From a checkpoint of a small transformer trained on Wikipedia.
Size: 9 layers, width 448, 5 heads of 64, MLP 1792 tanh GELU, vocabulary 8192, 23.5M parameters.
Each number is 128 + 24 x the weight over its row's rms, rounded and kept within 0 to 255. Layers, rows and columns count from 0. The size above them is the row's rms in percent of the matrix's.

# layer 2 MLP up, 1792x448, rms 0.0942, rows 1592-1622, columns 0-111
size [107 105 101 104 105  87  94  99 105 102  89 102 107 105 101 115  93 102 101 103  98  98  99 104  92  93 105  95  97  84 106]
[[151 182 120 127 122 169 108 104 154 138 153  96  98 129 155  81 166 160 169 126 115  90  97  85 149 114  86 118 151 172 157 136 155 122 143 143 123 109 115 149 109 147 111 133 138 108 117 144 108 143 143 138 134 102  95  92 181 140 129 144 162 141  96 108 133 143 103 152 111 102 100 132 156 103 103 115  97  85 140 109 113 125 131 161 149 176 121 145 131 136 141 121 146 135 148 105 165 126 142 137 121 128 111 118 142 141 113 116 180 149 115 113]
 [151 122 101 104 135  96 150 121 113 122 143 162 167 135 153 114 127 113  92 143 142 153 107  88 120  85 123 155 115 130  92 147 139 147 134 143 137 168 107 122  95 106 140 144 122 134 154 125 134  97 146 123 120 161 144  84 107 104 157 137 143 112 107  69 168 157 106 132  89  75 140 118 110 116 163 138 140 135 137  92 138 138 144 112 165 135 106 101 125 121 121 133 106  97 116 172 150 148 152  69 132 113 113 104 155 119 130 125 112 144 121 101]
 [172 104 149  98 142 121 120 127 148  69 104 139 109 111 168 141 156  55 136 148 128 109 111  94 195 114 124 123 143 131 158 133  80 115 120 124 134 131 117  78 158 144 128  94 142 134 150 134 127  86 108 126 164 134 157 110 143 114 123 145 134 135 148  93 101 154 129 152 131 167 114 131 199 156 158 144 150 150 134 109 168 155 116 115  91 100 122 135 129 118  90 140  87 128 153 137 168  94 132 145 128  94  87  81 136 117 119  95 167 152  96 115]
 [120 121 128 118 140  79 105 145 157 116 197  99  93 139 156  92 118 118 107 132 127 119 132 134 128 136 126 141  76 127  98 113 121 102  81 125  95 144 123 125 102 119 154 161 124 134 132 162 121 111 112 154 124 140 132 119 146 116 145 143 142 190 118 113  89 100 145 133 125 103  89 165 142 120 151 138 141  89 170 153 157 126 112 108 116 156 150 134 140 111 108 116 148 134 159 152 186 104 112 123  87 163 110 127 116 151  98  89 113 139 168 136]
 [ 86 128 118 121 117 123 101 133 152 112 127 150  90  90 150 156 108 143 139 165 104 117 164  99 135 175 158 124  86 139  97 145 138 129 139 188 142 159 138 134 122 123 157 128 156 141 181  98  82 178  97  84 137 136 122 123 147 140 101 113 123 114 125 121 152 124 185 117 165 147  54 105 124 157 151 104 136  99 163 141 113 116 150 164 142 127 127 125 114 132 149 150 164 126 120 159 134 114 160 126 144 154 130 167 141 148 114 124 133  96  90 119]
 [107  88 122 118 145 167 148 162 176 123 122 128 132 113 145 144 122 112  94 126 114 121 126  93 169 122 128 123 145 133 160 132 114 122 112 152 139 174 110 161 137 100 147 127 161 192 170 129 149 126 108 140 148  86 140 148 113 155 118 174 136 136 114 137 158 140 133 106 103 136 176 100  85 159 114  83  88 117  91 149 143 122 113 110 127 166 139 104 106 135 143 137 152 128 111 128 124 107  97 143 120 106 145 121 174 137  79 164 137 147 113 149]
 [112 123 124 127 135 141 166 127 109 121 151  91 110 145 138 124 109 154 122 187 119 119 161 119 102 122  84 129 133  72 180 180 150 129  98 149 163 111 108 159 151 114 120 177 156 132 110 133 120 121 136 150 106 140  94 143  97 164  97 160 141 113 148 164 106 160 126  92 125 124  97 145 124 159 103 141  88 115 111 159 136 184 114 147 146 182 103 121 140 138 156 172 146 157 157 154  69 141 177 114 144 146 104 142 188 168 157 121 120 141 139 131]
 [186 152 104 133 161 158 100 113 130 115 116 136 156 128 145 129  92 119 153 124  90 126 119 166 129  59 119  71 106  83  76 146 148 123 106 103 135  99 116 102 142 109 115 143 130 124 116 138  92 125 104 124 154 163 115 137 137 120 164 150 127 140 129 173  92 114  99 181 134 106 143 126 148 144  98 100 117 117 134 133 126 118 115 142 118 139 113 137 168 109 131  99  75 135 179 137 143 121 121 115 119 129 135 150  99 130 150 143  92 110  99  86]
 [176 140 181 135 159  99  96 106 129 126 112 120 103 130  96 113  88 118  94  95 127 154 126 118 144 158 149 128  96 103  76 127 125 113 147  89 127 113 117 138 130 140  97 104 148 115 145 110 135 156 132 112 118 106 160 108 125 162  60 127 105 136 142 130 142  81 131 152 120 170 152 149 121  92 125 157 124 137 101 152 129 129 156 110 177 139 115 118 119 152 123 127 119 117 134 138 128 121 110 142 157 154 136 154 120 151 134 107 111 169 102 123]
 [106 133 147 140  84 157 157 152 108 116 135 125 117 125 105 117  91 133 139 120 148 110 115 121 116 123 128  87 166 137 148 152 128 138 123 135  98 128  98  80 136 116 132 114 127 135 143 172  92 115 154 147  89 130 123 138  95 155 140 118  76 120  94 148 126 160 139 142 160 163 103  79 167 124 134 127 172 153 113 145  98 134 172 165 115 150 119 164 111 131 128 147 104 139 137  77  81 144  74 117 132 181 148  91 122 107 123 144 122 113 130 139]
 [121 134 120 132 141 132  98 137 127 157 177 129 165 145 134 129 115 107  74 130 155 141 107 135 135 148 142 180 105 114 153 111 125 107 115  97 151 129 154 120 133 115 115 121  82 159 140 143 152 125 121 116 124 138 127 175 111 112 102 116  96 134 152  76 147  91  82 143 109 139 110 108 150 132 164 112 112 109 141  98 118 138 124  76 118 116 173 132 144 127 118 144 160 133 149 148 101 148 103 143 106 118 165 146 115 151 108 136 120  85 132 144]
 [146  85 174 156 130 135 137 114 118 155  95  82 129 136 141 145 126 148 138 136 180  98  93 132 197 102 143 135 120 124 133 143 101 158 126 178 142 113 101 132 111 161 115 172 116 103 124 178 136  93  95 135 129 102 101  96 128 147 113 136 121 126 165 177 157 125 140 138 154 128 136 145 106 118 115 122 134 133 123  88  72 125 138 110 162 125  94 138 148 149  70 105 101 139 130 121 122 143 111 157  81 117 154 141 107  97 135  79 129 152  96 147]
 [146 104 159 143 153 140 154 134 116 166  93  96 127 136 169 134 167 127 119 125 163 182 102 112  56 116 138  86 130 129 108 102 125 158 122 130 123 124  99 109 129 161 173 119 149 156 130 151 163 155 131 153 127 136 124 158 126  80 177 133 137 142 115 110 110 107 165 101 142 162 127 123 150 104  87 175 107  71 118 127 130 124 123  90 125 108 122 133 116 157 110 135  82 142 122 111 115 129 129 141  83 133  98 118 149 157 115 127 120 115 122 168]
 [120 137 127 105 107  98 159 114 101 146 145 118 118 111 168 143 165 123 105 124 102 109 153 129 150 141 103 142 112 135 151 127 142 132 155 123 103 135 125 116  87 100 154 122 108  95  92 151 100 150 154 141 118 110  59 137 154 138 155 136 109  84 136 138 111 132 103 144 129 159 142  96 143 165 167 113 125 119 131 111 123 155 118 136 167 148 151 165 140 119 115 189 116 103 146 148 199 139 123 102 131 129 100 120 110 144 137 155 148 161 108 127]
 [108 133 149 107 128 147 109 120 153 117 119 117 165 138 121  92 126 121 148 100 135 117 101  68 174  78 104 119 134 113 135 110 142 110 107 113 158 131 164 143 155 128 114 133 137  86 141 139 157 124 121 132 138  92 114 126 148 170 139 140  96 189 109 112 133 152 113  67 179 124 142 117 162 132 139 109 150 165 141 135 127 130 114 133 143 149 163 106 142 148 119  95 152 127 186 128 131 140 155 109 107 115  67 165 186 107 148 102 129 156 112 119]
 [170  83 106 124 120 150 127 137 153  95 145 125  91 139 127  97  89 130 129 153 130 118 106  93 112 146 119 119 139 133 129 152 131 107 117  73 118  89 126 119 153 140 125  93 130 120 156  85 122 147 128  97 141 204 127 105 118 177  92 116 139  69 149 122 122 153 130 126 121 127 133 174 149 137 121 120 145 143 154 141 117 112 121 142 139 139 164  81 165 122  94  81  96 109 124 121 111 123 127 179 149 145 156 111 164 105 121 158 133 157 114 173]
 [130 120 122 109 125 119 109 115 127 128 122 117 162 155 175 128 116 150 126 116 147 146 154 135 133 108  94 123 131 103 137 138 128 138 141 122 120 104 110 129 154  81 136 144 155  99 140 159 146 114 117 128  91 143 113 145 108 189 127 139 119 165  82  94 110  87 109 136  85 125 151 118 127 100 133 138 156 140 146 141 137 149 156 151 120 146 157 148 119 176 120 130 121  94 140 121 160 119 152 115  87 156 134 123 121 115 129 118  75 119  74 120]
 [111  76 180 121 111 112 136 130 139 132 147 116 122 108  86 135 165 120  81 107 139 125 133 100 127 126  98 157 121 113 134 112  95  91 171 136 167  95 111 125 157 151 161 138 129 139 162 121 122 130 104 124 143 144 112 104 155 143 150 153 113 142 137 154 132 119 133 134 122 168  46 115 115  92 111 135  94 146  54 122 128 112 140 144 125 151 103 156 114  62 149 120 122  96 150 149 139 171  98 123 139 110 121 143 135 144 130 140 112 141 131 118]
 [128 107 145 147 107 173 149  98 109 118 124 104 111  81 136 145 116 149 141 124  59 136 148 134 161 101 164 163 143 113 138 130 102 129  53 133 166 133 124 126 115 130 183 172 147 108 138 128 147 119 132 173 173 154 143 137  82 147 130 133 137 118  90 107 110 142 166 115 134 120 154 135 100 121  89 148 137 134 115 111 133 108 131 159 137 132 120 124 142 152 165 105 118 141 143 107 153  78 142 137 127 100  87  86 165  99 120  97 161 120 149 138]
 [120 127 138 131 134 176 112 154 144 131 126 121  97 123 179 128 129 121 128 116 123 110 106 129 130 143  96 135 140 130 139 119 150 118 113 107 168 127  99 130 161 141 127 149 130 153 131 121 152 127 167 163 131 108 149 125 137 153 138 145  55 101 127 135 144 143 127 149 126 149 113 110 100 113 114 141  95 129 146 184 111 135 145 127 115 136 105  84 123 143 139 144 144 105 135 110 111 127 137 136 126 122 124 141 125 117  91 129 176 146  74 110]
 [118 117 170 102 110 130 123 108  84 116 114 149 143 106 167 101 103 118 135 101 147  64 122  64 155 150 108 106 131 165 119 146 112 105 116 143 174 102  89 100 138 168 130 124 159 105 128 166  98 105 123 132 128 117 134 149 134 149 141  66 138 129 114 139  85 109 142 126 129 160 136 108 121 132 143 119 127  77  72 107 119 132 129 116 140 139 140 142 115 122 111 159 116 166 107 155 137  77 162 135 145  98 129 112 102 159 148  97  96 101 145 127]
 [166  71 149 111 113 115 110 132 123 137 132 142  99 109 144 153 122 114 110 142 166 122 123 115 146  98 146  84 145 135 125 124 178 113 132 109 113 133  50 145 115 147 115 108 114 132 135 146 154 153 119 167 171 159  99 160 107 118 130 117 149 132 189 139 120 141 116 119 137 121 120 116 135 124 113 180 141 139 128 172 126 142 101 108 140 109 152 125 121 209 133 122 131 119 107 152 121 116 142 140 119 131  85 132 158 110 156 130 137 121 120 169]
 [198 134 104 165  99 200 120 166  94 127 136  98 126 129 162  89 132 109 134 115 185 181 145 118 114 148 121 108 161 180 149 121 147 142 142 122  95 138 115 155 127 171  89 131 148 123  95 123 150 109 117 148 106 122 131 148 100 142 143 136  87 119 118 119 141 147 102 107 131  90 127 150  96 148 102  94 146 161 109 108 183 145 145  98 150 154  91 104 116 130 113 144 112 103 114 155 141 108 117 124 116 149 151 133 105  95 120 124 131 127 132 172]
 [141 122 142 122 149 118 128 156 109  86 105  98  99 145  89 104 125 152 158 136 140 110 127 131 124 127 115 145 107 125 132 104 146 147 129 120 156 141 126 141 137 133  89 155 160 125 161 129 148 122  96 142 172  96 148 155 110 103 120 103 128 103 150 115 168 127 116 156 114 155 148 129 129 167 107 110 167 124 114 130  75 122  96 140 180 158 167 167 102 155 126 139  80 108 155 132 124  64 102 121 174 106 108 142 114 108 120 146 140 131 142 134]
 [108  95 119 145 100 122 185 132 127  95 103 142 173 139 103 149  98 122 116 141  87 174 130 119  99 116 100  97  79  92 150 103 140  90 148  88 156 129 123  99 141 140 137  89  91 167 145 137 106 121 162 111 123 113 116 131 141 140 129 124 117  98 122  98 109 137  97 151  80 106 107  95 119 148 115 122 122 152 136 154 124 128 133 120 153 156 196 163 149 158 103 128 160 101  81 126 136 121  73 118 132 129 149 130 104 139 110 131  96 131 135 133]
 [166 130 153 140 104 110 100 107 187 120 149 171 111 139 135 108 163 117 115 126 117 161 168 104  93 127 106 139 133 128 127 106 118  87 129 126 129 153 116 161 118 144 109 123 114 168  97 140 139 155 100 141 122 139 142 148 113 125 121 120 166  71 159 143 143 128 120 117 127 126 103 105 120 101 106 131 140 108 141 142 145 132 137 117 112 124 127 147 139 127 159 108 124 111  88 141 135 110 115 135 125 139 189 140 144 164 100 123 104  96  96 175]
 [125 133 104 144 130 152  96 163 102 130 149 140 140 116 164 146 142 116 127 157 102  89 124 136 104 125 120 172 123 127  89 145  98 122 143 146 127 118 140 228  87 135  83 139 129 143 126 152 146 108 132 146 109 144 167 136 133 111 119 157 144 122 136 153 164 171 108 142 141 133 128  96 151 103 142 139 148 140 100 152  89 129 145  83 148 152 134 164 117 104 168 127 108 117 124 109 133 168 124 140 130 115 119 109  94 131 156 141 122 103 107  65]
 [134 153 141 134 112 124 182 151 141 177 131 127 101 145 134 141 141 125 143 146 116 158 109 103 133 103 157  72  84 114 145 135 144 123 103 174 155 133 135 127 125 128 186 108 157 140 100 125 149 125 101 143  73 105 135 123 123 142 128 179 131 105 152 139 109 168 121 110 110  98 156 150  73 180 103 144  96 116 128 101 148 148 127 125  97 132 113 152  66 137 119 144 130 155 122 137  84 152  95 167 138 138 155  91 142 126 112 159 140 135 155 137]
 [111  91 127 102 129 112 150 113 122 139 166 147 139 119 118  86 131 135  88 164 167 118 107  95 169  88 140 104 121 161  89 131 142 100 110 122 101 135 111  88 113 138 151 112 155 134 171 145 115  93 142 122 101  88 125 103 124 135 134  95 146 185 113  94 155 145 135 111 127 145  93 122 145 124 113 112 147 118 140 146 121 161 115 133 123 104 150 127 106 162 130 120 147  83 113 122 124 133  90 120 137 130 129 114 135 152  83 149 144  85  71 147]
 [150  99 122 108 145 149 109 134  96 113 126 132 123 149  83 162 152 123 118 167 121  87  99 122 109  70 124 129 103 130 105 139 132 122  97  72 117 179 126 127 133 108 116  90 134 137 150  81 112 136 152 127 121 135 125 162 125 128 124 109 109  92 145 143 159 126 110 132  95 116 194 113 133 134 140 134 120 107 107 120 124 106 118 148 140 180 168 150 143 168 122 111 126 124 112  98 164 119  90 158 153 102 138 151 180 141 161 121 113 145  89 151]
 [167 140 117 119 128 141 144 118 171 118 111 133 160 147 129 116 178 142 135 139 156 140 112 113 156 159 133  86 138 116 106 128 161 152 134 153 118 141 155 145  80  92 155  66 123 141 138 151 116 137 153 136  87  98 103 141 124 159 140 117 129 138 109 163 144 128 126 148 185 170 103 123 139 138 118  87 112 148 127 113 109 121 123  92 122 115 118 154 132 114 136 124 156  79 152 114 135 166 154 102 112 119 150 101 133 138  99 137 148  78 129 134]]
# layer 2 MLP down (transposed), 1792x448, rms 0.0905, rows 1592-1622, columns 0-111
size [110 104 102 100 110  89  96  93 100  98  90  98 106 103 101 104  93 107 102 104  99 102 100  95  90  91 101  91  96  87 105]
[[160  98  82 109 128 129  96 128 127 174 127 162 128 129 106 119 145 109 111 103 144 137 138 118 137 136 122 140 157 143 104 159 109 142 144 119 147  93 153 131  75  84 140 147 139 141 137 133  98 145 168 163 138 125 123  80 132 124 117 148 118 128  79 154 126  98 102 113 140 127 122 171 125 157 108 160  95 105 109 161 107 114 145 117 104 145 149  92 117 116 171 119 122 122 169 118 149 111  99 153  91 136 119 127 131 126 111 161 142 154 136 125]
 [111  83  73 115 118 124 164 120  87 129 126 124 114  93 125  95 140 131  93 146 101 132 114  92 120 143 145 119 114 166  78 144 161 166 155 115 129 105 122 159 157 132 156 101 124 142 150 126 135 139 162 100  83 122 165 150 115 131 101 156  92 160 148 129 117 101 110 133 150  95 174 108 112 114 138 120 106 145 108 139 147 121  99  94 137 148 160 129 113 103 127 136 160 147 119 120 117 147 135 144 117 149 155 137 105  78 122 132 130 141 154 104]
 [156 150 130 145 141 201 120  82 107  84 110  92  90 140 128 137 120 141 141 129 123 108 128 103 100 111 165 120 151 147  85 155 109 137 124 148 123 109 118 154 101 141 105 119 165 128  82  98 149 140 142 117 154 142 143 152 124 157 101 119  89 121 110  90 100 154 150  93 121 115 152 178 109 149 204 125 137 139 119 154 104  96 110 134 124  82  85 122 153 129 150 155 104  86 108 103 122 150 145 140  83 109 103 138 149 113 147 129 153 119 159 117]
 [110 105 121 122 135 144 111 112  51 138 175 123 136 116 122  87 144 114 140  63 154 121 116  87 131 121 178 136 119 166 136 160 126 130 103 109 134 118 137  98 113 125 174 115 100 148 112 119 132 140  93 126 130 150 135 124 134 128  91 143 125 157 125 124 127 107 142 172 152 138 136  99 114 161 157 130 139 117 168 139 114 133 127 143 125 132 129 142 167 162 151 129 109  94 110 158 140 134  86 158 109 111 136 124 149 101 150 168 120 153 123 134]
 [110 107 142 112 132 111 108 137 147 138 114 126 151 115 139  91 102 155 149 118 114 119 117  97 132 142  96  97 143 174 129 147 143 132 135 145 149 153 151 118 142 136 123 109 108 131 135 117  89 124 135 127 100 158 114 128  79 176 102 124 126 121 139 123  99 123 126  83 128 140 121  90 147 137 166 121 107 137 149 118 137 144 102 163  70 147 135 128 128 157 113  94 134 169 123 108 151 126 107 118 116 116 173 145 160 101 100 146 110 180 125  94]
 [112  68 114 139 131 140 132 112 113 162 119 127 133 145 128 113 120  94 154 133 118 136 155 151 124 142  94 121 122  93 110 157 120 142 110 109 114 120 152 140 110 160  99 106  99  91 118 148 123 139 117 131 144 176 132 130 132 128 113 169 105 171 150 109 104 147 135 118 117 114 102 114 156  85 163 127 149 148 148 110 140 126 156 135 149  99 132 168 174  95 105 121  87 115 153 127 118 143 114 117 110 127 134 106 106 128 125 112  80  76 169 116]
 [ 99 114 123 142 107 148 122 106 156 122 131 140 151 100 124 150 119 121 146 109 181 138 130 164 185 135 149 119 105 139 106 100 138 132 158  78 132 122 153 121 102 133 109 119 120 135 112 127 143 116 130 113 115 110 137 106 138  90 130  99  80 146 122 102 135 126 119 113 100  92 148  91 137 127 137  67 164 125 115  97 100 107 123 156 114 120 152 158 120 118 108 102 147 137 105 147 139 133 129  95 103 113 147 155  98 132  81 102 125 119 172 122]
 [102 146  70 118  89 142 143 129 154 132 135  79 139 152 107 168 134 170 127 132 112 129 109  86 161  97 137 103 172 125 165 120  99 108 148 164  97 145 130 121 129 153 144 119  94  69 111 134 102 184  98  96 133 106 116 100 114 106 131 119 154  91  97 149 156  95 168 117 164  69 158  97 157 134 156 130 143 125 124 114  93 112 130 118 170 151 158 117 150 171 155 142 131 134 106 129  96 119 184 106 127 135 121  93 129 157  99 140 127 151 128 140]
 [138 129 148 100 119 123 163 114 125 112  98 135 125 111 123 166 134 125 130 146  99 161 159 149 124 156 129 152  92 140 151 145 142 148 161 133 118  72 124 135 136 108 175 120  82 105 129 144 106 171 154 130 117 126 123 131 109 137 128 131 108  92 108 129  87 110 130 156 148 101 105 163  91 125 130 138 149 141 113 157 136  91 119 175 142  99 122 150 176  92 119 132 131 120 103 147 140 172 126 122 144 133 116 150 109  80 154 150 112  99 165 131]
 [138  79 116 129 146 144 127 126 125  99  84 144 154 115 122 143 153 125 149  97 108 141 124 109 145 141 139 113 120 147 124 131 167 115 142 134 149 169 144 130 129 156 143 126  75 160 103 160 145 132 119 138 122 109 160 135 105 112 111 106 139 161 158 153 112 147 123 146  96 159 131 162 109 113 119 149 145 147 147 140 181 168 106 161  96 138  36 138 161 105 138 129 126 152 140  88  96 161 143 123  91 120 142 179 131 141 123  41 150 101 123 158]
 [121  84 136 106 127 121 163 117 123 101  92 185  96 149 108 135 132  63 135  93 158 118 159 122 175 113  97 118 135 106 114 119 102 130  98 144 129 118 120 137 100  80  92 179 117  88 144  97  67 112 121 152  90 129 133 102 160 153 156  89 159 140  94 160  82 109 107 100 139 133 127  90 161 159  70 135 131 116 102 115 129  97 125  91 107  98 142 123 136 141 142 131 119 163 123 117 168 150 111 112 162  98 140  87 157 137 161 132 155 131 124 107]
 [130 142  79  99 165 134 109 173 120  67 127 160 107 156 130 129  94 105 155 140  96 121 148 120 129 145 132 111 123 110 123 147  88 111 160  80 120 120 126 155 137 113 134 117 120 154 137 146  84 141  79  99  57 135 133 166 103 126 107  88 106  79 133 131 141 124 116 139 175 120 113 164 142 135 113  93 119 119 149 103 122 145 161 133 108 118 163 107 142 141 135 164 100 139 147 156 134 110 131 108 148 169 139 114 123 125 161 138 145 157  91 176]
 [150 149 115 111 143 169 100 123 152 149 131 139 128 140  75 114 143 127 129 188 116 131 129 108 126 137 128 142 128 114 110 114 163 107  74  97 110 113 136 136 166 163 103 154 115 153 181 110 125 123 123 125 111 117 124 178 127 122 119 126 146 126 148 115 130 140 183 112 140 142 130 152 184 103 176 136 125 109 144 127 144 113 132 115 130 123 117  79  99 125 146 111 101 144 162 166 140  85  48 148 110 116 160 175 141 118 131 107 132 146 113 144]
 [113 153 149 128 106 132 169 115 123 153  94  87 121 140 146 126 172 140 147 122 155 124  99  83 161 130  90 138 122 111 125 140 136 110 128 115  96 172 143 140 122 138 116 156 161 149 102 107 109 145 126 145 157 151 117 122 137  80 135 129 137 100 145 108  91  85 163 129  89 111 136 169 113 153 110 145 123  93  92 113 109 113 108  98 144  99 100 123 125 147  87 110 138 128 158 113 111 148 125 121 175 147 171 140 112  96 148 115  88 124 124 116]
 [126 171 128 133 110 159  93 153 172 129 151 154 112 121  79 131 121 142 165  99 138 180 110  85  87 124 125 111 154 124 121 101 131 124 161 126 132 113 109 115 145 124  74 142 144 146 113 118  95 143 119  81 113 118 149  73 153 146 129 132 150 150 162 129 112 134 153 103 153 134 151 102 137 122 139 105 157 136 127 117 139  92 162 147 141 126 159 112 111 147 120  99 164 167 123 123 163  87 148 159 141 139  77 136 101  91 178  64 148  81 109 102]
 [ 94 115 162 170 127 110 167 100 135 116 106 147 175 111 132 183 133  77 114 144 145 130 157 108 167 135 147 138 171 126 125 187 128 113 141 122 109 135 156 130 151 155 128 144 130 139 141 134 141 125 103 121  97 101 131 130 122 109 137 100 128 114  89 126 142 131  96 146 138 122 150  72 131  94 124 107 134 119 147 114 139  86  87 161 138 106 118  97 129  97 155 102 125 122 138  83  79 122 137 149 152 133  97 106 129 184 138 140 108 155 135 135]
 [141 104 113 109  95 114 129 173 105 157 124 155 142 142  84 121 148 164 142 134 122 182 148 106 151 116 125 153 113 123 149 144 130 151 142 107 124 154 195 158 141 147 133 145 129 129 130 105 141 162 105  87 113 160  91 115 152 149 146 124 159 144  74  98 100  97 123 153 130  87 154 152 146 111 116  80 182 160 112 124 158 201 111 126 189 146  83 131 164 136 116 171 134  97  75 144 113 122 108 139  89 122 133 103  86 161 140 145 154 129 101 137]
 [118 127  95  90 134 164  91 130 108 155 110 103 115 121  78 151 145 105 127 113 117 124 144 133 108 132  68 114 125 168 118 154 168 126 144 151 145 116 113 115 164 164 123 122 100 134 100 147  89 109 129 130 133 110 134 111 157 158 151 150 190 136 106 106 131  92  98 138 141 124 115 110 135 181 130 128 145 105 113 119 154 124 139 131 136 155 114 163 140 139 143 102  74 115 125 136 154 133 147 104  94 156 113 149 141 125 140 118 144 140 148 166]
 [ 82 140 153 143  99  90 131 150 152 102 118 155 121 133 143 116 102 145  74  98 120 152 158 152 107 146 148 140 155 134 155 117 122 100 166 145 122  77 117 142  90 137 121  83 102 158 147 121 117 148 109 136 114 147  90 134 113 113 113  95 189 104 141 161 144  96 151 154 111  84 118 133 141  82 118 147 131  84  96 127 118 116 109 155 104 107 117  80 136 122 136 153 102 137 163 126 169 141 166 145 117 139 107 122 129 107 121 133 135 141 135 129]
 [119 112 130  89 128 149 162 158 143 155 136  83 124  93 164 119  84 167 109 104 115 127 161 108 161  95  81 127 124  96 163 146  86  97 110 147 148 120 154 151 106 110 150  96 117 159 166 104 140 128 134 109  76 143 151 111 163 150 118 126  83 108 145 133 155 113 161  96 142 157 118 101 137 110 144 129 110  88 104 140 127  94 124 150 103 143 147 137  84 145 147 106 142 126 123  98 108  96 121 136 152 147 110 122 118 111 176 144 176 152 124 139]
 [ 85 189 135 166 151 144 146 128 163 157 125 141 172 108 115 120 114 164 135  88 137 118 161 137 150 149 147 169 171 168 137 141 126 124 153 132  95 153 107 120 105 147 172 113 140 117 105  80 116 135 109 106  85 175 127 115 100 171  97 118 115 143 133 135 119 132 165 127 119 141 156 106 115 144 125 130 107 109 143 115 116 114 128 105 144 119 127 129 144 107 103 151 125 134 120 144 141 136  72 146 142 107 105 156 126 114 117 152 113 145 129 115]
 [130 157 100 136 159 165 104 145 149 125 149 133 104 123 139 134 124 122 129 117 120 146 129 133 137 112 131 165 129 122 104 124  90 116 131 134 102 126 138 146 112 110 138 101 167  86 132 147  91 143 166 144 128 113 109 158  82 152 140 118 159 151 136 136 148  82 110 127 114 140 150 111 131 128 162 108 122 101  88  86 123 109 163 132 140 134 147 100 132 121 151 160 120 153 146 106 118 153 110 145 122 142 181 123 137 128 118 149 152 118 117  89]
 [116 124 118  79 166  79 132 100 106 150 146 164 101 128 131 135 107 128 143 127 147 197 111 128 140 136  94 163 148 163 138 112 134 100 129 144 152 133 120 118  83  77 114  78 110  98 130 161 117 106  85 144 134 115 119 146 109 105 130 122 114 138 141 131  61 153 110 153 126 151 157 118  82 146 127 162  80 133 140 136 122 134 126 116  51 118 140 120 162 100 122  91 102 117 147 154 113 154 129 140 162 140 109 151 116 157 120 137  84 158 148 125]
 [122 130  73 129 116 159 151 169 101 134 142 124 132 124 174 113 105 134 141 130 150 140 148 107 123 128 160 117 163 140 116 146 142 117 130 120 153 128  92  96 117 132 140 137 135 135 113 112 150 110 149  87 126 112  96 105 163  76 128 134 131 135 146  93 102 106  77 174 116 131 102 136 143 162 106 138 129 124 174 108 125 147 119  72 157 150 142 107 114 114 130 111 148 131 104 103 169 149 131 114  86  95 149 140 148 161  92 138  73  98 103 123]
 [121 182 134  58 144 173  66 131 129 124 105 118  98 124  75 136 121 132 110 111 149 136 157 144 139 163 117 163 123 102 158 124 105  90 128 108 170 171 146 165 131 117 126 153 151 140 108 125 118 112 129 117 148 117 140 132 112 136 133 135 123 169 122 133 161 124  81 105 172 117 151 163 102 117 146 125 135 137 134 133  85 104 130 158 110 143  88 136 121 168 115 100 160 110 156 149 137  93 111  91 160 168 106  92 108 103 117 147 154 126 153 109]
 [110 173 142 129 146 103 130 112  89  93 102 109 132 132 134 130  94 148 123  97 125 152 143 122 122 109 106 124 129 124 134 187 142 158 137 174 161 123 156 151 153 144 139 121 122 104 121 109 101 142 117 142 107 110  96 164 150 152 160 112 140 126 146 128 106 134 167 122 130 128 126 126 149 121  70 103 172  95  89 133 142 100 119 134 114 169 169 113 116 118 117 142 135 119 127 190 114 147 134 135 117 154 165  82 111 139 123 135 120 109 151 138]
 [126 112  78 114 138 158 120 123 123 132 125 137 147 149 132 119 121 133 136 105  81 107 100 130 111 134 111 168 157 140 106 131 143 164 125 133 110 160 124  94 147 153 123 149 165 138 121 144 121 129 122 117 117 150 161 117 143 139  89 120 125 160 142 119 172 100 161 141 143 125 125 153 170  93 157 113 145 130 110  99 137 132 115 153 147 145 119 112  96  89 144 101 128 191 112 137 135 137 140 111 147 141 121 135 150 138 124  72 101 129 101 145]
 [170 142 153 118 125 123 151  81  96 101 106 169 146 127 153 136  77 136 109 123 121 134 138  88 142 111 125 131 154 119 129 107 110 157 175 159 106  58 119 134 129 136 162 171 143 176  97 111 137 101 156 142 121 120 115 124 162 111 155  70 122 131 103 150 146 115 127 118 154 128 181 122 137 124 125 154  85 152 145 180 116 176 130  85 128 133 128 104 130 128 104 107 123 163 154 121 110 145 144 144 154 128  90 150 132 136 142 141 102 126  99 130]
 [143 132  96 120  91 152 126  83 122  97 149 174 110 133 120 127 153 120 122 137 130 131  87 137 150 142 116 188 118 164  98 144 112 134  68 101 117 171 175 171 127 119 190 167 120 142 156 186 149 101 135 116 113 150  84  95 116 134 143 124 141 124 118 108 135 153 134 102 145 155 114 152 134 127 147 150 144 184 135 126 109 145  84 139 144 104 123 110 137 128 152 136 175 129 154 157 127 126 103 141 115 107 100 103 133 138 164 155 154 123 171 136]
 [ 88 142 101  95 127 108 106 111 121 131 138 112 137 127 147  88 155 117 163 133 128 105 109 128 114 116 129 121 115 119 149 157 130 106 119 115 126 121 120 128 134 154 144 117 130  72  71  91 112 106 145 116 135 158 139  71 128 152  98 182 150  91 143 138 129 140 151 138 112  58 100  97 175  87 141 145 107 130 162 138 138 119 131  81 132 134 171 102 150 139 133 153 148 180  67 145  86 130  86  96 125 123 109 143 103 118 121 142 122 114 156 108]
 [119 128 122 105  94 161 132  95 125 139 137 123 149 152 112 111 131 145 140 106 122 121 123 150 136 106 136 101 147 136 141  95 152 112 145 156 137  95 106 143 110 137 117  75 127 108 111 107  91 141 151 121 109 145 123 121 121  91 155 139 162 108  89 112 107 142 125 139 112  85  95  88 167 143 143 146 160  84 156  78 151 127 160 126 165 140 112 162 127 141 143 165 146 144  83 154 109 113 149 124 124 149 110 119 127 111 169 155 149 118 177 100]]